Weights of a small GPT-style language model, trained from scratch on English Wikipedia: MLP 768 tanh GELU, a variant of SOAP for these matrices.
Each number is 200 + 20 x the weight over its row's rms, rounded and kept within 0 to 999. Layers, rows and columns count from 0. The size before them is the row's rms in percent of the matrix's.

# up: layer 8 MLP up, 768x192, rms 0.201, rows 231-237, columns 96-191
# down: layer 8 MLP down (transposed), 768x192, rms 0.217, rows 231-237, columns 96-191
up231,102,204,241,211,209,180,238,192,201,213,215,184,238,162,228,221,203,219,184,176,235,212,180,195,188,216,246,214,172,208,201,198,165,207,185,207,207,201,202,192,201,192,211,225,177,219,226,233,208,211,200,173,177,227,198,234,191,209,197,172,209,213,200,221,150,185,198,179,207,218,199,210,181,212,182,157,177,201,214,199,170,205,214,196,202,194,204,203,222,186,184,207,200,212,200,200,212
down231,103,213,218,184,207,205,230,200,181,223,187,180,217,193,197,204,202,199,235,190,220,192,171,212,212,193,229,219,219,182,186,207,219,179,213,164,191,198,165,211,194,196,179,202,201,190,184,163,189,216,212,162,234,229,224,176,190,217,188,190,193,193,195,210,232,190,198,204,189,227,216,189,287,173,179,193,200,199,186,222,201,207,207,185,192,217,225,181,170,202,195,188,192,172,190,226,203
up232,099,210,188,190,217,201,199,202,156,225,205,160,224,219,186,169,192,205,175,236,167,203,211,167,157,203,205,200,174,175,209,211,206,221,193,219,188,219,168,201,196,150,209,231,203,228,174,219,151,177,175,212,198,206,182,213,186,232,228,191,212,220,209,227,214,214,170,166,199,197,195,179,176,215,202,197,223,201,202,203,170,197,217,196,216,169,216,201,200,175,195,213,182,198,209,182,194
down232,101,192,187,202,185,210,215,184,219,223,193,160,240,246,198,195,181,186,175,193,187,184,203,199,186,206,200,211,160,190,195,171,216,190,210,234,201,188,185,249,206,199,238,235,205,204,155,210,188,168,187,232,187,211,215,179,254,188,164,200,221,189,221,206,211,204,233,197,160,205,185,173,207,189,206,206,200,167,197,211,204,196,177,197,207,244,222,187,227,204,210,198,208,186,150,189,175
up233,099,210,165,221,215,167,210,203,202,227,237,208,205,211,151,208,206,248,198,201,209,217,203,160,203,219,199,215,197,195,225,163,167,176,203,213,242,193,171,226,196,206,188,219,204,224,217,166,197,154,229,239,200,229,203,192,227,209,192,206,227,200,183,193,215,181,216,213,206,176,228,216,217,198,176,218,188,135,209,211,189,228,212,184,194,201,204,233,181,171,206,199,177,195,215,202,208
down233,095,191,166,213,210,159,215,185,212,206,197,201,201,183,220,188,222,236,184,208,194,188,193,182,197,217,205,192,168,243,195,178,229,218,195,167,145,188,198,247,184,232,232,206,179,178,164,221,233,224,226,183,200,230,210,205,182,193,224,207,222,205,206,212,199,172,201,219,147,213,210,218,215,210,216,206,192,197,205,208,181,196,192,196,211,209,154,177,184,170,181,199,164,200,246,214,173
up234,109,234,191,217,198,189,186,205,202,206,194,218,202,250,230,168,196,177,220,201,176,209,194,172,183,182,185,204,195,191,206,216,199,210,230,203,202,226,230,204,201,231,196,156,210,246,201,200,181,207,201,218,210,210,206,220,217,186,164,218,198,201,191,184,211,185,201,205,187,218,200,215,207,235,160,217,142,216,194,182,174,203,197,249,212,212,200,192,201,192,215,185,237,211,199,239,242
down234,104,200,189,172,188,143,238,192,188,188,209,196,171,180,217,211,213,214,202,193,178,152,212,212,197,215,212,227,197,218,210,211,196,211,222,202,226,210,208,189,224,197,198,234,201,181,189,172,206,192,199,224,194,179,224,215,215,223,212,248,206,159,201,216,179,222,218,192,179,200,189,188,214,170,186,173,228,212,190,229,176,157,189,222,196,187,208,202,222,227,216,193,202,190,197,237,216
up235,101,205,166,245,201,190,212,196,222,202,201,204,209,222,179,179,152,186,220,213,195,202,205,179,212,213,195,210,198,180,209,211,245,196,204,184,153,204,199,224,181,188,203,192,228,205,199,216,230,200,205,238,206,198,228,180,201,178,201,196,212,227,222,204,198,206,181,203,208,225,171,212,196,198,183,206,196,207,214,178,199,233,195,187,194,163,161,220,179,222,204,178,184,202,189,245,199
down235,106,218,237,180,215,205,195,225,209,195,202,167,172,203,225,232,227,186,183,178,198,216,210,206,222,157,180,191,200,190,185,195,181,223,199,198,231,212,200,176,202,216,208,195,225,180,213,211,177,181,178,185,186,213,204,196,186,176,196,164,224,188,182,195,196,184,205,210,209,206,213,177,201,191,246,198,213,201,193,212,199,230,194,205,204,244,251,235,232,180,198,234,196,185,220,162,212
up236,094,189,189,224,194,206,214,173,192,222,212,206,178,210,206,150,188,218,168,167,210,207,201,193,185,204,194,194,212,205,170,202,221,202,222,206,218,194,204,191,210,196,206,232,187,217,170,186,211,197,195,229,200,153,226,207,219,161,187,232,208,200,189,203,176,224,176,209,241,188,197,172,196,222,207,187,178,166,179,186,208,204,195,192,175,211,158,189,181,192,206,252,187,187,177,192,190
down236,104,202,209,186,195,202,177,207,231,222,207,209,199,164,192,230,178,198,217,209,212,174,253,199,185,211,171,213,207,184,239,185,201,227,209,222,238,210,203,187,199,205,178,207,176,207,190,190,200,229,173,206,201,208,238,200,195,227,201,174,185,186,211,200,181,190,232,177,199,203,237,160,188,173,225,181,223,186,189,219,166,217,195,251,193,166,227,170,175,197,197,175,203,182,193,192,202
up237,099,186,206,191,209,201,199,205,193,194,219,207,198,181,173,157,203,236,205,198,181,212,182,197,166,228,223,200,172,207,235,192,197,204,193,167,205,177,201,241,189,228,215,208,199,223,179,209,233,187,222,201,201,212,184,199,221,227,171,213,174,215,210,193,208,171,185,186,220,219,198,198,243,154,139,204,199,221,230,226,195,203,239,224,198,213,197,181,196,167,188,192,200,222,211,188,204
down237,101,198,153,170,172,212,218,216,221,227,205,184,204,183,189,203,242,192,201,219,204,247,158,198,217,187,224,223,161,187,204,192,198,203,240,202,221,203,186,189,221,192,189,173,236,179,166,248,146,161,176,198,222,203,190,185,177,197,194,196,211,186,209,205,206,168,205,179,186,205,182,206,188,203,231,199,196,177,174,213,190,200,207,222,227,180,213,223,212,208,208,197,184,194,167,198,204